Each number is 500 + 25 x the weight over the matrix's rms, rounded and kept within 0 to 999. Layers, rows and columns count from 0. Numbers have three digits each.

# layer 4 MLP down, 128x512, rms 0.248, rows 0-127, columns 320-383
515462517493498480504510486483491474510483519459494494502484489520512506494456498504495505470528518509452485496502484544484469506494477532520521450481509504499480518525468491511498476495528525
499493497473473525495504547501542517493506496518521496487471502522525464501538502523476499534485515546498550479499503506450530498495488509553435497453491533491517509478521510517498524529540464
526470475432483472473520494537493571505486521445499502489496473499584507465510498507471532543484484474482541522501503532492455448501487467482454489482450491506491524469436516522494521514517514
469523510507488470488438486431512498544497469514500520505491529476490519534494504475500527514501512500488490494495490491530460518453484472475503500554499497518538492489516512516501480465489481
531458517441505535489468473511538552512469528508505484495522488488480491508532500509522521509499516480478464504498492509512498446512505504524556530481485479494506501473455527458499494465457522
438479492526477515527484482480529480487449506469521498494513490508512499496496498519468525467438475528474504471502530511471525501502536489519530523501479516497515517480487489466501530512503527
553485536494473482550484543527475530501517476511485526497504510500509516485570501488502449472515521520534483528509470504491474485490473553510480548516491530508488485442530503477500482534480454
464506505443503483546472494506543482499481469497464517496493484491538499488489499460479522524491518536472470497495510530495451472466503500524529491540507474485474474484492471510504527533501498
495500520466505501526559477517488510495506515513507501510455536507505524467486500522506462475522501494451510513505483518513508484563491513448492510545543472499489492512473555488504545516467499
508488498540512499487514476447540561503479470487474499502455505554487489517485500515487496491516507451492546488504486541515515452501534507487523467538497567490527498514461525493499466496484469
464515508528461478465515507468493444484486479569518485505489498505485502483473502453474492475453495508511492519498499481485544496508481538489516497501483492495507456493504514498498452525511542
538550547513523560476513521518508513495549501547495543469512536518445515540495498494508511496471500491544495546498462509500474474523512480500509530569537538503505482523467529517502549433504490
470547511467495511525505464507487506492528527460511529485481501537480531522519503516506477481517492485539483525496475484464510525480512483469533526467508530493517517483469510509505511532515500
512464475484477511495444435509489487475522548502448497502512462495437536501503501511492482482453524510522487474501511507489484549487508496494500499534487511518488515509455527458509488515479509
497511495503500532497474485526499544473543497483499469497510500494482459504521500555519487500498476460501512503503501499473517530500490506472481502452469529499517524521504504488503511537488475
511490499494495480515530503522466518466473481454564496490503473527541529492494505471513486505530540516490470498499503517453496493502528491514517458497442501502521494473474468555496494501512517
436532534481516506482538512477487473512525475482556518516474517488511551491541501489511500501516507501460467537502497473521527477545500499491490477524517506499497525514498480505505492477497469
518504469475548498460563490500485490546471517480538499491525481486470527490489500495510504543484502535464488494498541470508514531530515475535481513475534489510502502463496486535499531499511529
477534542510506523496531482512484488505534545534536511496535485499498534514476494527530543497560480503480531503502438503522503522555522492517524515515470530501541530528499538515502546486519512
466557515468473514540422488464502454524527509455557457505500497488498513511509500468466485520503487481444475465500496479489495496522517512446471508483506482494512464491492499415498462506518499
443543474475499476459504478449524547499493529456487454503509502508512494532458502444502490480491532519484499482501476531494519494505509502510466486512468568499459493520489495540503464476498495
521512516510515483541535488492529498505494487523473510505468488525472484490516500552496515472483515487525513476500529500525483509489484518475516493477540567491528487542519513430501506503527542
457461521480505512484478478467478485480513483545445514496508472481480499519489496511510501524501502467513508454503528518515499477477512520543558472518488495503487562500493515514502431511473503
501481502515494524499497497500498497500457504502487499506499487513486504515465497527492527515498521481511446516499518517512512547501487465487488517463503441497485488506493496460503467427491499
511488477500488511523497503488521511476492466539491556502502493476493522505489498483490492524525512457488500538493527488491480480487509468456470495540534463507475451528531503517506441511476537
505510499517514490454526500483504478474504464538508523492530508514462503479490494500517491479467491497499495508496479530500494499532479497494509481464455481499552484518496489494501501499468484
502478537514497504479479475490509457522473485471527486505473509483495463496466505517503533558531494499498475498502523517479490488482505522497495464476501461504560516461551508466510478496503522
504455477495518493491514454490486490475497490514535501499542518506477482511492495529519496553504511548525512523501475463500480510504484520505463534482516459511518519460496486557503479477504494
475497523496516539462530466473480508520499504553517490501498490494516481501523499536519441544482539537501486493504503523441509515551516513459507509549483491501458519517495510557499524519466500
501487473471512529487479516491450491538518524525447511509489505514467510495465499490470547477485476528517454491499518502509512509524474466557492502532528541510463461488516491459505444513493547
473477458505480523434481472489523515504516519531499510494464504527543488493444500494474527498503478485470522504502477509481479490481484509549512465543485543503488467540454506433496454509528506
537489507497443504488518485557505527497494529518488492498498490511512520511521498508507492464482492437516576494502480519493577597509530533519499485442514480507547502485500476534505433498498507
502484442472494493539560529542504515514519496571522511516481517522497502521502497470508521482502485487495500497500534518527489487546486474537488506497512522501498486495542500490501497476433516
488506487527507455504470549521472494517471514517479509487529507445464521505476500489471510481540488450501472510498471497507523452488537517514493493499477485505452499481496501494505485511474483
521488536455496454501513500493496510474495495545465524489484498503520519479479505517493535508479508523481453532509499532536510496474511490517497504503501524512500549480478537508502526516503449
517485469479496459547506507481468487493482481518490501491504509526530540517461500513498459485475496448538501483500465490483504518490487507522507508496498509499473502503513528511499506469502546
482493475492452516527530425502548542485492484453558520502488482565527479475486499462509483535483482475552451460501494473478472568491492496498463495504459484500522475460478507475498491492506505
524498537520506533513491518519495479514485498453518511502452489472501501453481497492520438483495514478475528550499482473501484548542534525537512526483515507503511512538481507517501554507498523
481516464456530503519510528470534485498478485403494500503503480478496491532462502510512531460486507515521502513502457473522523474546495524518549516493447524500461517516490526520505488509502560
510498487486533529527566468551517477502507486497506504490482488505497488519517507523504494508499506510502498446504540493521513464478507489539519480519523495501495514490554518461505492528467492
510503509510490493536500510466461469490471531510461506498516512503457494496488491478530511525475502487489475507501511513530506513504456517476457516505468483501495480474500474522494520506489488
526461526494507501550524498518511511489473501486519486498534511448512495511525503489543487466508512484477564500501489539453516518577495485493590489496519535500477533530507494508505526473518547
506506458483503486519520530506447501514502487534546495490545498543484463539510499500492504500501488465488476469505515516541514460504466497517510490494517445490475465488503511513506507521522520
507507494487493478480477480510534493500506541457529533484492490480469485523485496509481537502450496571480454485495546501481517490480458484504509526457532467503481471469465482481499475503471523
467519515486522521531492492545504505514477499462550491497508519480496492496538495519470541522496483508520496541502491519485547517487504537565545522470487540507505548504510492429496551465477494
496521520540532517498518497492447547503490491550478482501561465486504494470453503469513496469466518518495477528498539461499451545481532550520521465435527507497484507509492506487507445529503509
460478525464462477563522507508532479473542527550494483510510492517466473474499501517479465481524493496492453500496508492500492463530493561550505470510512498499447545475492469461503494531489547
533482474516529459477526448443484482520492444511476497498500497488508486487520494551517391492489501490462463468497509526480494519507509508492480491448470508496405472479457518455498473506500482
463495498512516508511525516496537516508489469557487508497511480494501501532500499486494491463488506484530480459496465503490456444491481492510520510491530476503501491510494485497492480507486496
474543479463473544548562570515500500476509495512516490502508535531472550510467496469521555488497512490498488498501506482501499491479495455456516487486509485505484472523468467506502449532517512
506526524493481520503495512528521494479475494507534494503519509511538523477484499483526492501499504443480511450499534514513519500518485533503512546489463502496513488521486521464502472491513495
462463530512468508495459487549471474500472528501512488516489470536455489473485502472472507544567469487493562448497458496470467492496499518504464497507487524514506507537511497445501522489483483
485524467474486485494502535533530522533489503476471512510471529498494532475509498519522506510482502494490505509504476460491466484500472474503454457541515538508497529492486471469500477513505494
551541506498509530510538513517499534544495555552490500499521480487495524523483500519527517465511507519512489500496507542475518478480487484525504477527492506498508513544470501534494531495502553
475526501509473499520458522520503456538521461493500499501519509478493511519507503478508556483465500540534510501495505514472507519494513485529518499480502504512523540479486477515498493488505522
499525535501486499499513516508524509482510540547473513497524493475480513504495502491482548515513488538477526507504563475513506468493466488533512543456492467496486502480456480513504462535515534
499453529478465501476489465501495510482478456531477490489511495458501530481509504504506503495504512500494534453502401504478541446488505494514469545500544491495569503501500488496503478530474515
514487520468466522516512461457512430512515460488508475499502536510484505497513506523478479522523511460529496525501485494491495535495492521508493547430483523496483532504461507466495516525493487
475457520464510501474457494537522485499525506441486526492491517526527499493510503548513461459524498529547517517502499500509485476527487543522493489482529506504487486470520503470488527520523539
515527530514505445522462494507512529534529473541524521517491516465484535479468505523501530443511514533520490519505478457531496517458532515501491478507486500501503472471542501498498498472489512
491516491534495455564516557514492457498534502457549494493515509524534487521494502514505547498496494526533523495506507453498488491543488529514509520538531512501535466543532508527498497537530534
502480474463481449515502485466487511534473473525538503492468498497460491521456500469505485466518483501485444529500470499502498470476490520473477439468467494513525508510496467520501518517497486
519472473492535466507515546475503475474495517491443486503527491485476477494562501500520487473502503486487481491500515517471462485499474470479518525470512482502470466467508491514496495550496500
486429549496526512525431444501504524502503428505485454505458497484479508501554498541489515504497504466518469486499486567468499465495488498560497513515462531496530503505494483526508514478520475
487482490468499463538492475469509507484493483580517463495474488527557511492510502505528478505517519529480479508500540544456532439470496466492456460512449474504523562491492507435504422519510522
534486510542505492495508510491542492485495466464507507524447536490539507492538504505464496480518494481502512520504465513521484554480506491462513511466493511500521532502470504502503502464487511
517539483506519514497510479463471486507515490465531499488528523486523484520499500498491509527504482510494513485499535462512468447481502483480488520481488466500476493454467478485493487489481507
494477497468476520488491499526515486468480472447501494505520465509564508511526504493469515532503483501539470519501502522484504517475479499503515516522491516489521489475523516535506560468500496
531515493508544537521486489475517504527484491486523504505465490527489503502493499518522476506485515493515446517501514552471466456465516520444495470524491527511488502499509499548506490524487476
501469504494497459474483548503515505510479492483486515493456506454533510485475497508514474541462517483469485529495546519504564495447509537522464484497509461497486509492453486520497529550500508
471443456488471489493513499498508443508514445644559498495520491484496504488524500454523535481522491484443519495503489536480485491504493504465483499482474521500530523507524490510501525435474491
481481473511536474486531466488533497501477460554537497506528488504509493493462498493515480510499500530522502518498461540464541499503522528475511487485494486493471491509512511528498493502497496
510548536515504468518491445514523538488535481480546494507503512424589492492497504550493435561496480507511490528503546485482459463535522461497513474508452479495509549480539547480503530503485528
518528543502506502481470499543470451488526514460495494509506485473526530498526498547478518523486500482537550497501514508477496559517484516476480498451501488496501520460495477502501513502505499
499491496489485517507531544515523527498451485485542512492474526456485488515529496550469518529491500480470479524497475488516505509503498520485512523513505532491519484489467507522500517530474491
512526484494542533557506517495475452524536474488495530507498513549534509530532498512459530515530499533560514490499492534524515566458490505511515531510528470499483503479552489503495547446490467
457513512534480508461489506447502565492478514439492520497578507479449485525475504474493498537491487503504436482495508492491479498532489531476481476551540468503477508496538501457504468534507550
482497516500523480509508531499518445505528438490481506483526502525511534490531499528434542501491541481490516511497539491488483509481506498509512485506545459498462502497486458417501500498509541
487523510523519460530450481497512486507500525545498508519489524460547536471457504540547443496453514533471512518498513500527517543531505506519489509503454507509480490489483500520502400500535487
496463490503489566445476509508526460528481512562476512500451496485489544497509501512515439505498479504498503523500492549497490483540500470524501503459544487494454524473477507451503485509490491
480478551503550502566494451510472512498487541453490500491523520531519479492491506511532539475507517477561559483501509520486452498540498491547536490528465483498490448487494508487497504536520509
526514500544496487527508515503499524496493479423456532494498518531543529483480502481499532586537523488471519506502485485497512510505563503511515501496489554504488483438516516479504459430492521
504489471524500490474496530507473491542501526544504502496568455545504463514468505524545460477511480478475540488501525527485514517515493488507504511529504442501455464468497466534498501496553537
503496467496490553472489477518542535509493512460498493512562493506497515523532499503515481479525498530557532489501495524483510504529503485488451504532477540512571467479503489572502506476544471
502528532497506497519497504513546471478508511425521496513512502490540499491452497468523521516538498498499503514494500494488493483522515514494508529502524489507486479479518521528496492481510506
502503530537490503477475499484491492494495487550493509503529516508515509499508501519506487503495502476493516542502522478532512470504535511473492510467532513498531555502509523472501493515547496
485514486524493479476484481481515524500509534535508486509487521489490520495500502480500522535503509508486468529501508508533555476521515501482514469494526526500480515493492490490498516510500507
504512475489547523497508464441480514528490514554501513497503508463508501512487499480515495500490500512502518469507436483482476466461490502484450515474504503510553533527530499492506518514492497
524497518490495515542483502518498465477497513507542498503483500500522515484523498437526517521499489517518513508497508553528518482525497512447480520570522503493505462507493484536495490497519497
494472513545529515474549509477515510514469484509512463507490535497448475483479500475511499478444500552477505548496482459500508488519505518486491504510439455515496514506490514511497456489505495
470483514502516478459491462515462476516492453462525526499509469466472521488466504489491497509500495481455489500503458484506547455427505499537508513503524441485423490485486463467502514525484495
505511464490527497502497504483514485486494509486500515497549490475527492536477498508478518454478500479483484444498522505504513463506474495482473485514485507498477477514474524439504500503505518
439525489497510494469522481461498526546464519488504508498516526463533539492499502471477498485478509489461447529505517490487541457504535470537447493565496495504471493543505500564503484474544540
461440506468479477514510468513467541455508499496495500494568527547483501513455498493534500540522502517492545455499465537492559561535497519507518493462511484497506480451506532494503480496552482
512502481476504473482523508501560504498460534490479496496546508501459530476497502477447526528507508495496480504497490506543507473503516520473545509410503517503472511505506508522499493479476523
540491454471535517485500488527480518488480499573449489508514519504511518500533504469531497441474506527521501508506487513475512462511500459482513503528536559509507501507523502466500518466483476
474502526551492498513463508494508501482491515501490542495455496519535499501504504505525474522487519506519488529508486496487522499466494496453507515516532489503509449515525483514501505489483454
478454502454485502542470502518488516475511482511500489512506482467499486515523497494496567470490487486493492517502454442503507458452491524513517496447489476507504513518493487541496492527528451
518534525495529523494524495557466527516514489563512518504475483459526510490488501493521490478514493465496496491502495512508479470543537486453549538564509526503517535493495478514502453455451499
522497451463537498507488472535442487494518460528482523497540525541488487480530500482492496532489478484495517479501481532465532536506517506497509521474519515495498481494531510517496515486525504
498528514556526486486529485502505511487473486508536464510511505505508536486497498529504468444520518485451480484504530476503522584479545501500510497510471441495443527502472505467503523547494521
468476496549539481497467514496483499529471468441530505499489501510480476473480502529527493539493514498521501476508440477462551514493505535518498440429469524500558456496485461525497504478513496
499572498525549481514596527466480505507463477557506506517469486496500504521496494517520521486476502481491530521498450520512522529504503483481527507545503540487495458524501505557499498513512476
486498514491517502482492484440478480486504477529518493494502505502489509481492499523488516441496501485521583502502501490487555552538469499511500492483518523509513509527502519494500515499510509
489542504498551517474492523505499520514468535475481506479482539485481537478535500534500496480488487532440523536503447471533514494473499521500532426515512529501499525534506506489504487548492478
524535484497511510537453490517497525514471495485507510501526500439487536480501500526511483465497485508533475500506490528530550524523534514506495487516526479496538521544502480507496537527519491
498521519455483491500462492543525457517505508526485464487521501497533489519540502465524496477533507500526533484502510491560496560503510478493495490477507513505483530466509506555497475520512493
508451530526470484491501482529470519468503472537496508509532495464440518458508501480525498483470460453520499502502492503473468481527513482559517513401484460489507493498471501540499524530511466
463506523480503483456505506483543530497519506519498490493474518501494477535517500547488518461505501498517479467504511489511531512493491520518457491523529477505468521479494495497496457508506516
538530496490480486503519514497491509520512457494486510505491538542498491482516497536500497480531494517526534508503485524510472490510469502532490451442501509512504482465554468474503520489487529
459519496469450488517489495504485551484477490502519498498516499496495547495463500482496483527532497515524463484507553469527517497482512519509497452470478486503492509551481478537497543524506513
485549487528467519440511481461489542496507516534509480501487500492503536516484502500541484533491510479504473517495537497500495484487518490485516476496475535500505525558481482472493481469473523
481541502480540514495492487534517481492499472484506464491509515526500530482532499528511497523479523444474487496498519477519465471545512488502514520504491482508479529527489498504505499487547491
505524506495508480564527521479497485500550478540478498509526505531467572468426501542504520413488512514516455502503455471515538446487484470529462515460506470509512499491465507510506520483525472
508473472515504460483474499455473509514483476522452478502515488483509530461524500549521450506472506478447489477501455511486507506510488475503502534470440480488469472463468469511507494504505510
537481501463444492478562523520520453498486490521532491488452503516497497479526502500469497478475506498480485493500493477496487489490495535495505516437505475514457510487519482505498536476506526
480453470438478512470437538471533458495522512543546498514523468507492507510516504477493518487470505540481494466505488456491457519443474494506523485481493515495487478505545489493498487506476458
490499520523508490545494483484532511486505509503508479503527485542499492489523497488526511521506503520485476518503512504466514451496509501516494489483482532503505475482451499543498513513511506
550522465503505482506514505483501457499529489478493506514536512487465505487525503489518527458503477523515482517500492509533484491468466510470509495468488560511506499550525510498489491550470529
509527485450483516472528524547426499517479476466499481513546496534477477512500497502419485537482497518514562497500505493473511541531477518536494509480482488498490486506508503540499437442501509
525506470476457526476503516517482468480495499563498493482518504503465525498504508511521492477491464484524497546501503509555486538498507498511488525493508487494484504484466531482502502528517499
489517500503507508499497512537497499497477506488522496502549489463505541476476498513543533519509522519540554527501565526503505487571504481497539507546519514509469484494516480537513526452502504
500527492491500507494526532451533497524501520503481527503496487483489506499498504511508489541493475517524508516504485519497478440522514467485533476483474513505533492514543484489498501492547429
526519508462485506517539508479565440516496498598514504502504496505544523529502501480486523467516512490453531491501539523484506482518474508456507498528430447506473490504485538486497515494489464
447509489488480495504487519494527483537515554501477522506506503526499510484511497506478527504479486457472511471500482531495534462481486504537469435478490446502456501475512499498498393476505523
485497515512518498455498502505531520499520516569493499512458502509517461481462497526536509475494488518487425535503475548484556483549510452523455514515527474501496523488465489522504506514519519
487496478488465515524500451534486555487502494497509496491512494494569501549548501511493562486528486470519499485503434482432530493540504492527509529504538495504474444533497511598498492537493483
541477528456553505465521493507511511508481479487495501489507496473520484491515497515497487494481502515471470514496498506482509501489466479470505493504481496501470481459468502438500508519519539